{"n_layer": 20, "vocab_size": 6090, "norm_place": "pre", "positions": "rope", "qk_norm": true, "lr": 0.00425, "warmup_steps": 276, "decay_fraction": 1.0, "final_lr_fraction": 0.0, "doc_mask": true}
Each number is 128 + 32 x the weight over its row's rms, rounded and kept within 0 to 255. Layers, rows and columns count from 0. The size above them is the row's rms in percent of the matrix's.

# layer 7 MLP down, 64x192, rms 0.0836, rows 0-63, columns 64-127
size [ 89  97 105 107  92  93 100  94 100 106  98  96 106  88  93  94  96  97 139  95 104 109  85 102 109  94 103 102 103  92 107  90 114 130 100  97  97  89  90  99  93  92 106 103  94  95  99  96 102  94  98 107  91 102 100  93 106 109  93  98  90 101 105 107]
[[ 88 120  84 130 112 143  81  91  96  93 176 101 117 132 104  94 161 130 148 128 119 186 161 100 117  95 153  79 134 187 126 130 169 171 188 101 140 151 115 122 180 119 174 146 199 116 131 147  91 102 112 120 163 133  98 111 104  26 122  89  82 149 108 149]
 [177  84 115 142 101  81 138  73 147 182 135  98  96 119  82  30  96 109 160 120 148 130 152  92 137 162 118 104 118 110 168 134 140  82 164 141  89 135  66 115 155 151 105  91 137 119 119 106 134 122 182  76 132 106 142 216  43 128  93 118 143 138  81 152]
 [162 180 158 116 122 150 197 190 125 130 131 100 123 151 115 118  97 126 100 142  84  61 119 119  70 132 146 152  88 140  83  92 152 140 153 130 136 115  61 142 151 107 107 102 121 169  91 164  79 119 147 125 146  96  16 126 184 148 134 106  88 165 158 134]
 [162  66 122 161  80  58 102 143 144  50 114 115 121 111 112 112  73 146 137 162 159 129 138 123  67  94 109 129 117 107 136 152 100 132 141 132 130 144 113 161 205 134 185  66 170 154 161 147 130 164  89 135 145  91  95 182  69 123 118  93 125 169 125 129]
 [201 123 129 196 157 100 124 100  75 115 166  83 157 111 132 114 153 142 132 100  93 129 127 108 166 108 108 150 116 114 117 111 103  78 154  93  55 118 128  72 125  94 121 168 219 121  99 137 123  97 121 134 154 157 149 134 142 141  66 184 132 170 124 163]
 [144 129  92 131 148 108  93 112 164 106 130 132 156 106 101 164  94  86 118 101 150  75 124 112 180 128 167 145  96 142 137  90  91 190 184  48 182  99  98 167 121  84 119  90 107 168  48 120  65 112 131 137 134 101  97 124  30 110 123  86 133 135 188 175]
 [173 145 172 156 118 144 140  77 141 138 183 112 158  57 177 123 107 125 123 115 139 132 104 154 161 182 112 163 122 133 147 127 131 116 100 148 106  88 111 171  65 198  80 106 119 186 113 157 162 111 151 138 180 120 137 164 149 116 141 144  89 122 134 128]
 [ 83  72 125 116 194 149 155  95 162 107 122 151  95 156  60  81 158 165 158 145 131 121 152 117  98 158 109 153 125 175 101 117  98 129 120 181  44  87 197  67 123 104 124 123 110  96 149 117 124 131 107 127  97 153 116 169 159 115 142 125 179  60 150 116]
 [127  79 135 130 112 102 108 142  99  93  81 128 119 118 148 115 111  92 111 151 146 109  69  96 133 140  97 171 143  97 109 117 132  77 169  93 130 110 110 123 151 101 119  93 126  95 107 106 101  62  98 115 145 210  85  76  74 142 162 119 116 157  99 116]
 [166  78 116 112 106 108 137 170 151 165  84 110 183 123  85 113  36 128  88 179 178 118 105  96  99 146 134 230 163 191 159  91 189 117 103 125  96 108 142 113  94 170 123 115 111 135 146  99 127 103 129  85 188 165 130 129  98 170 142  86 134  79  88 132]
 [169 197  90  36 114 131 125  63 137 152 165 123  60 111 150 125 107  56 122 104 119 175  81 161 138 135  92 109  77 153 125 176 106  71 153 150 107 119 101 122 118 141 126 147 121 156 168 144 122 102 138  60 121 157 117 143 109  77 127 127 131  76 122 139]
 [115 117 137 113 130 102 155 110 137 104  95 116 100 149 130 112 109 122  99 171  67 136 133 114 155  92 152 138 112 117 142 147 152 128 124  84 133 170 153 195 138 113 121 148  86 104  96 107 149  92 136 115 190 188 124 108 106  65 102 127 168 127 175 102]
 [111 138 156  93 121 166 109 124 144 154 230 130 104 164  65 133 114 149 170 119 187 129 131 157 185 123  92 108 107 110 124 131 110 115  80 125 175 128 121  83 103 145 158 164 139  87 177 135 115 104 141 168 105 119 148  82 145 128 117 114 185 160 182  97]
 [ 99 142 137 157 180  88  97 174 119 148  98 149 146  81 139  82 144  65 106 150 196  78  95 158 148 103  85  82 128 156  98  89 139 125 136 112 101 150  87 139 120 101 103 146 175  72  99 117 152 124  83 107  96 135 141 140  91 158 214 121 140 140 123 115]
 [171 107 139 153 151 122 107  91 153 125 115 175 137 147 144 109 129 168 215 125 105 128  76 105 105 156 168 132 121  88 188 115 120  91 159 173 173 159 168 128 105  93 127 101 196 106 126 142 162  72 147 132 147 122 102 117 184 178 191 133 148 100 154 130]
 [105 117 113 184 180 180 111 137 133 125  98 138 140 150 122  90 118 129 127 147 131 162 128 116 116 140 144 113 132 175  97 126 109  96 132 145 110  51  72 120 126 136 171 149  85 136  70 168 166 178 115 170 124 130  95 126 151 130 166 171  62 108 178 150]
 [138 112 146 130 152 141 108 157  98 133 165 145 151 163 149 127  95 179  94 154 131 126 133 119 123  85 137 103 133 156  99 134 134 178 114 160 113 122 142 207  81 129  42 115 111 145  95 199 184 185 132 106 182 137  94 119 151 110 127 111 135  88 128 148]
 [ 56 154 119 153 143  76  69 206 116 122  97 109 105 133 109 154  94 108 134 104 174 117 146  96 122  82 112 115 115 133 148 108 134 148 151 110 148  97 107 100 110  40 181 141 151 137 157 160  85 125 130 173  99 139 161 118 118 181  73  75 126  88 136 122]
 [133  99 201 136 132 119  49 128 128 177 113  94 120  98 175 106 132 169 173  83 136 142 158 110  95 124  98 115  91  91  90 143 110 126 128 132 139 138 133 145 127 165 124 101  80 120 178  83 123 175 157  83 108 139 132  83 120 180 167 116 117 128  94 156]
 [177 133  92 106 124 130 132 105 142 133 129 179 130 172 116 108  63 159 152 151 154  97 150 179 212 116 176 126 153 117 128 107 125 119 130 111 115 111 151 165 104  70 181  66 126 162  92 126  60  86 140 108 159 141 162 195 151 126 148 128  85 131 124 142]
 [111 140  85 102 135 125 132 155  74 137 142 106 155 127  99 131 132 151 197 127 185 126 204 157  99 117 160 133 173 110 144 159 125 174 128 193  86  97 154  99 167 125 114 127 121 144  89 100  91  90  85 154 133 127 109 153 126  79  81  99 204 145 160 188]
 [156 101  97 144 142 154 120 106 122 157 172 104 128  95 157  93 137 134 154 173 118 151 100 136  57 164 134 151 143 130 122 153 125 128 136 123  63  81 134 125 110 140 133 107 130 129 126 122 197 164 143 147 161 155 149  80 101 100 172 179 176 136  84 154]
 [122 134 133 201 110 181  94  75 162 167 164 115 207 140 130 122 143 140 103 128 118 139 129 128  70 115 124  75 101 145 131  93 116 144 111 167  72 128 163 149 115 125 117 118  88 183 119  93 137 107 122 112 180 120 147 111 102  85 142  98 121 122 102 102]
 [105 128 128 101  64 139 157  91 161 123 109  90 153 142 143 121 128 132 109 155 176 172 190 120  81  46 127 195 105  92 160 143 132 116 142  98  95 174 138 138 143 139 145 123 138 156 176  91 171 160 118 115 120 155 114 187 129 150 125 174  96 108 123 186]
 [ 86 192 141 118  90 135 118  68 164 138 146 114 123 114  87  92  89 203 155 121  40 159 103 165  85 185 106 104  87 162 128 133 139 103 137 165  84 174 117 121 116 145 129 103 110 129 122 120  79 109  98 104  99 126 169 135 193 148 176 145 165  91 160 156]
 [119 152 124 167  57 141 119 126 144  71 132 138 154  82  95 127 131 135 165  91 117 180 138 146  79  91 108  37 170 134 158  66 141 124 127 140  89 100 159 122 149 156  96 159  83 148 131 108 148 109 121 128 108 109 173 115 175 184 116 108 117 148 168 150]
 [128  91 154 158 146  78  67 134  50 105 147 102 130 200 168 140 118 134 169  88  99 103 141 109 126 164 106 137 178  76  95 148 156 190 134 109 101 131 139 139 180 132 153 120  82 162 153 146 121 132 125  91 140 155 152 130  65 140 166 122 104  91  80  98]
 [115 145 106 129 126 139 132 117 171 179 157 102 165 125  97 125 114 104 136 194  92 126 103 100  99 162 107  84 174  73 110 128 128 161 108 129 145 202 158  90  99 149 140 165 135 112 144  89 137  90 102 174  69 119  87 123 113 103 121  84 207 172  64  79]
 [134 143 164 164 104 173 144 159 156 134 117  86 101 118 156 100 195 143 137 107 125 128 160 109 105 136 155 145 101 124 114 162 129 100 112 156  97  88  79 139 162 152 121 148 103 140  63 151 157 111  92 123 128 117 144 163 128  90 124  68 108 171 112 148]
 [148 115 146  66  80 149  92 138 164 152  89 122 148 128 134  76 119 143  93 114 151 139 160 164 108 148 122  87 101  94 123 149 152 106  72 148 101  93 172 176  99  87 136 131 159  81 192 160 138 127 164 112 200 154 104 103 127 139 139 212 122 149  65  84]
 [156 157 119 131 123  77 156 117 134 127 130 124 106 132 116  90 145 145 123 180 186 114 135 118 144  70 114 117 130 120 129 136 133 194  97 140 153 168 164 149 183 129 156 106 134 114 151 103 179 113 135 125 102 101 145 137 184 138 125 133  89 128 106 171]
 [ 53 124 111  95 131  82 120 137 150 111 123  79 124 161  62  82 122  69 120 144 182 127 156 126 130 110 113  74  86 124 161 174 118  45 108  93 110 174 151 153 126 154  89 103 148 140 151 116 162 177 107 145 161 127 175 167  87 122 176 151 152 162 164 134]
 [147 133  93 134 111 153 160 116 179 157 120 115  98 179 108 157 113 162 120 148 107 126 116  76 145 153 177 130 100 150  80 136 168 119 156  82  86 137 166  87  76 151 102 141 155 183 125 169  88 142 105 138 129 201 121 148 102 193 108  36 111 135 100 134]
 [134  95 110  59 142  81 150  67  96 160 138 123 130 112 145 184 122 141 126  75 186 138 158  71 147 112 212 120 176 158 114  82 113  94 156  84  83 112 107 163  84 147 125 129 192 175 144 156  91 146  86 105 140 135 160 159 140 132 134  98  81  80 143  84]
 [176 102 149 122 116 208  94 146 146 129 138 105  50 175 132 145 134  92 123 132 170 171 137 163 130  83 123 129 111 103 121 122 131 121 109 139  98 129 154 117 186  81 162 151 135 163 119 174 116 116 124 112 146 124 108 136 181  80  99 110 114 131  70  85]
 [169 171  80 184 150  98 146 116 106 104 145 128  98 165 173 172 118 143 118 125 131 147 134 108  77  64 111 126 179 124 134 104 153 124 122  48  69  98 111 152 104 122 111 143 132  96 123 165 146 118 152 121 123 189 126 178 153  59 107 189 151 150 108 143]
 [146  99 121 148  60 116  98 102 136 204 144 141 139 154 109 127 123 154 159  96 176 185 103  82  73 112 127  77 145 193 117  89 131 157 116 117 117 100 112 164 125 116 168 160 164 115 154  96 149 102 122 140 102 213 127 147 133 139 177  91 128 137  59  84]
 [127 124 141 138  70 147 163 103 123 136  82 179 110 158 154  96  82 140 152 145 146 108 147 130 113 146 118 169  91 152  98 168 163 133 182 114 100 128 193 196  94 168  89 169  95 126 108  97  96 151 128 160 117 151  95 113  87  82 168  97 106 153  67 105]
 [132 151 153  60 118 156 128 130 166 121 114  86 158 102 122 173 127 148 132 143 145 109  97 137  96 149  84 164 238 111  97  93  86 170 116 118 132  97 160  81 161 122 155  86 143  90 141 120 143  83 110 147  80 185  79 110 135 150 149 160 108 155  43  93]
 [102 103 105 131  67 197 123 138 196 139  28  87  99 117 139 110  68  75 116 134 175 134  81 120 106 159 118 113 149  31  64 147  93  63 128 137 129 131  91  56 114 151 131 160 146 101 172 101 138 137 125 121 146  91 118  99 139 164 136 126 101 171 104 126]
 [ 89 171 145 160 125 144 176  96 108 122 118  76 103  90 103 104  81 112  99 225 101 135 120 110 146 108 101 143 100 160 142 101 186 164 125  94 112 162  83 198 128 125 134 150 118 153 112 104 153 123  94  91  97 184 112 126 107 138  92 141 138 116 208 130]
 [164 149 232 109 191 163 103 175  78 122 125  84  71  96 139 125  89 103 123  73 118 144 139 111 113  87 136  77  59 150 128 113 114 171 166  94 165 104  67 143 101 111 169 132  92 167  88 161 115 151  83 158 132 157 134 148 142  97 137  74 125 104 126 130]
 [145 106 125  74 173 130 102 134 173 111 168 105 119 109 172 223  82 116 127  87  95  86 142 174 170 147  59 106 174 120 177 110 120 134 130 139 168  99  83 120 122 108 183  82 113 116 172 128 101 111 104 156  96 135  90 105 104 155 117 131 126 167 110  65]
 [107 140 115 163 143 110  90 118  82 154  90  71 138 123 108 102 177 139 206 144 121 150 144  68 133 128 132  93 150 101 164 132 119 118 122 141 114 104 140  99 225 177  83 180  92 109  97 112 131 136 117 124 113  47  24 123 179 138 176 113 165 164 100  75]
 [ 90 127 132 131 157 144 160 158 111  44 156  93 178 105 146 149 201 142 135 153 126 112 124 115 209 125  85 101 118 132  87 163  86 139 165 117 113 147 134 117 163 128 116 145 167  77 160 187 167  98 133 145 104 104 173  68  94 110 135 161 156  75 138 134]
 [111 159 125 135 175 130 154  84 138 130 144  73 145 127  91 153 143 158  66 109 158 121  89 113 140 137  99 103 130  97 172 132 147 152 145  80 127 119  67 107 145  80  46 185 172 141 137  97  73  88  97 126 111  92 125  62 176 176 143 115 122  94 127  97]
 [135 129 175 122  77 141 171 125 159 140 119 161  92 144 154 139  86 138 143  58 133 197 111 177 129 160 111 108 107 114 116 154 159 154  77  92  72 157 125 114 144 123 109 158 111 113 199 150 121 130 175 176 131 128 161  99 169 128 108 148 139 136 132 126]
 [185 155 122 128 152  99 106 154 149 163  34 105 132 155 124 159 102 178 153 135  86  43 130  58  69 121 110 122 144 132 139  46 164 113 119 159  83 154  80 108 189 101 114  68 172 115 108  96 163  92 161  89 150 162 139  99 119 121 140 113  83 103 127 202]
 [136 141 115 169 123 145 147 112 138 156  62  98 119 116 124 123  95  99 126 207 121 152 107 103  62 105  81 107 219  71 166 107 180  68  86  93 142 134  96 123  75 160  54 153 167 152 125 119 108 116 113 123 144  95 171  46 179 114 108 118  85 160 129  86]
 [155 159 110 120 114 125  71 159 181  91 141 155 107 166 137 140 148 144 101 148 146 150  71  91 139  57  81 114 188 144 114 146 150 139 115  55 163 126 152 155 131 160 116 126  47 128 144  86 132 124 118 148 121 119  85 120 106 122  43  77 138 127 144 166]
 [150  96 150 160 145  82 167 138 158  66 160 152 127 160 139  98  83 107 123 175 109 127 140  79 185 118 117 163 142  99 110 123  97 146 148  91 166 132 132 133 196 125 153  75 151 155 135  99 125 151 156 171 109  76 122 145 112 122 130 125 173 147 180 178]
 [110 138 159 129 102 103 101 167  56  52  87 137 142 156 140 134 114 137 146 158  94  70 103 141 128 146 160  99 119 118 137 106 102 110 147 165 143 133 108 142 122 183  97 132 168  97 113 149 120  91 118 112 162 148  53  82 118 138 180  98 109 108 118 150]
 [131 109 167  69 110 148  71 133 132 102 124 184 115 103 108 158  73  59 135 103 137 146  90  92 120  95 139 107 145 117 156 158 122 122 150 202  32 119 118 152 116  81 147  97 126 120 136 101 192 109 135 143 152 141 136 149 128 126 162  93 122 136 149 129]
 [ 32 183 207 137 101  97 104 105 123 158  77 179 123  85 150 124 128 133 117  44 129 131  91 117 127 134 167  79 119 134 130 114 123  81 131 152 148 123 100 114 167 140 105 132 122  98  60 129 124 113 135 138 113 173 139 143 126 109 196 148  84  93  84 112]
 [138 111 137 122  97 105 166 135 123 159 193 125 116 145 114 158 132 151 106 106 141 140 110  85  83 127 146 117 109 137 133  90 123 130 126 121 139 196 191 176 114 178  78  81 171 121 161 126 111 174  51 145  96  87 175 109  78 116 169 156 117 185 105 131]
 [ 70 172 101 150  61 133 115  69 159 117 116 168 123 115 191 163 108 146 132 114 141 183 138  63  98 113 138 110  94 159  87 126 105 123 154  70 175 107 103 138 127 166 182  80 107 180 149 144 139 151 149 136 134 125 187  64  84 116 109 155 118  98 142 134]
 [ 93  69  64 164 129 112 132 150  97 140 159 152 174 153 167  87 105  94 135 121 116 115  28  97 110  94 166  37 159  87 178 149 158 168 159 152 114 194 208 159 149 180 135 114 207 126 134  99 157 150  94  45 118  88 128 157 122 120 156 122  95  34 125 151]
 [107 136  74 192 140 155 144  51 175 171 163 137 172 165 118 124 118 102 185 126 134 183 126 136  50 165 139 134 145 147  95 143 122  81 156 112 148 113 151 181 150 162 107 113 122 151 162 147 166 146 128  75  67 194  91 179  96 102 151 111 132 113 147 127]
 [108 151 161 142 101 132  94 154  95 142 175 129 116  66  97 154 165 117 110 112 155 108 126 118 114 189  90 169 131 129 226 121 116 168 151 187 191 108 133 130 101 174  93 124  89 139 129 101 127 114 138 145 137 123  99 149 114 155 121  72 114 120 103 175]
 [156 132 145 157 132 164 192 176 101  41 135 140 159  69  81 128 128 143 147  88 143 155 148 163 113 128 160  90 148 117 105 173 208 105 137 138 114 106 121 159 151 118 107 131 119  54 100 132 136  62 167 139 113 127 128 152 161 125 116 117 108 120 145 168]
 [ 45 140 153 121 162 126 170 183 166 125 104 186 135 162 131  92 105 162 162 152 159 122 148 107 106 137  83  66 106 125  93 119 167 106  76 136 127 143 136 164 138  98  50 128 155 169 152 143 132 101 158  95 194 111 131 183 114  98 177 169 132 121 128 156]
 [100 128  85  73 123  96 165 112 135 145  72  66  94 183 139 154 149  81 120 137 177  92 144 113 173  85  87 132 132  82  78 127 136 127 184 121 123 149 141 133 169 104 135 138 124 159 124 106 125 180 139 142 165 151 190 139 106 171 103 144  98 147 115 159]
 [ 91 140 150 108 120 183 171 137 157  94 131 119 115 143  86 116 132 100 101 131 153 110 184 117 160 137 142 180 138 127 114 154 137  96  76 148 133 126 136 122 117 157 163 179  62 117 117 162 125 169  96 157 114 123 166 169  98  97 127 180 183 100 153 141]
 [142 167 140 132 122 155  56 182 129 121 112 139 105 139 209 131  64 169 130  90 171 105 122 102 153 106 180  78 147 134  93 152 154 113 124 105 155 124 101 191 175  97 122  65 138 125 164 147 169 153  96 118 167 131 120  53 135  99 118 152 134 164  52 101]]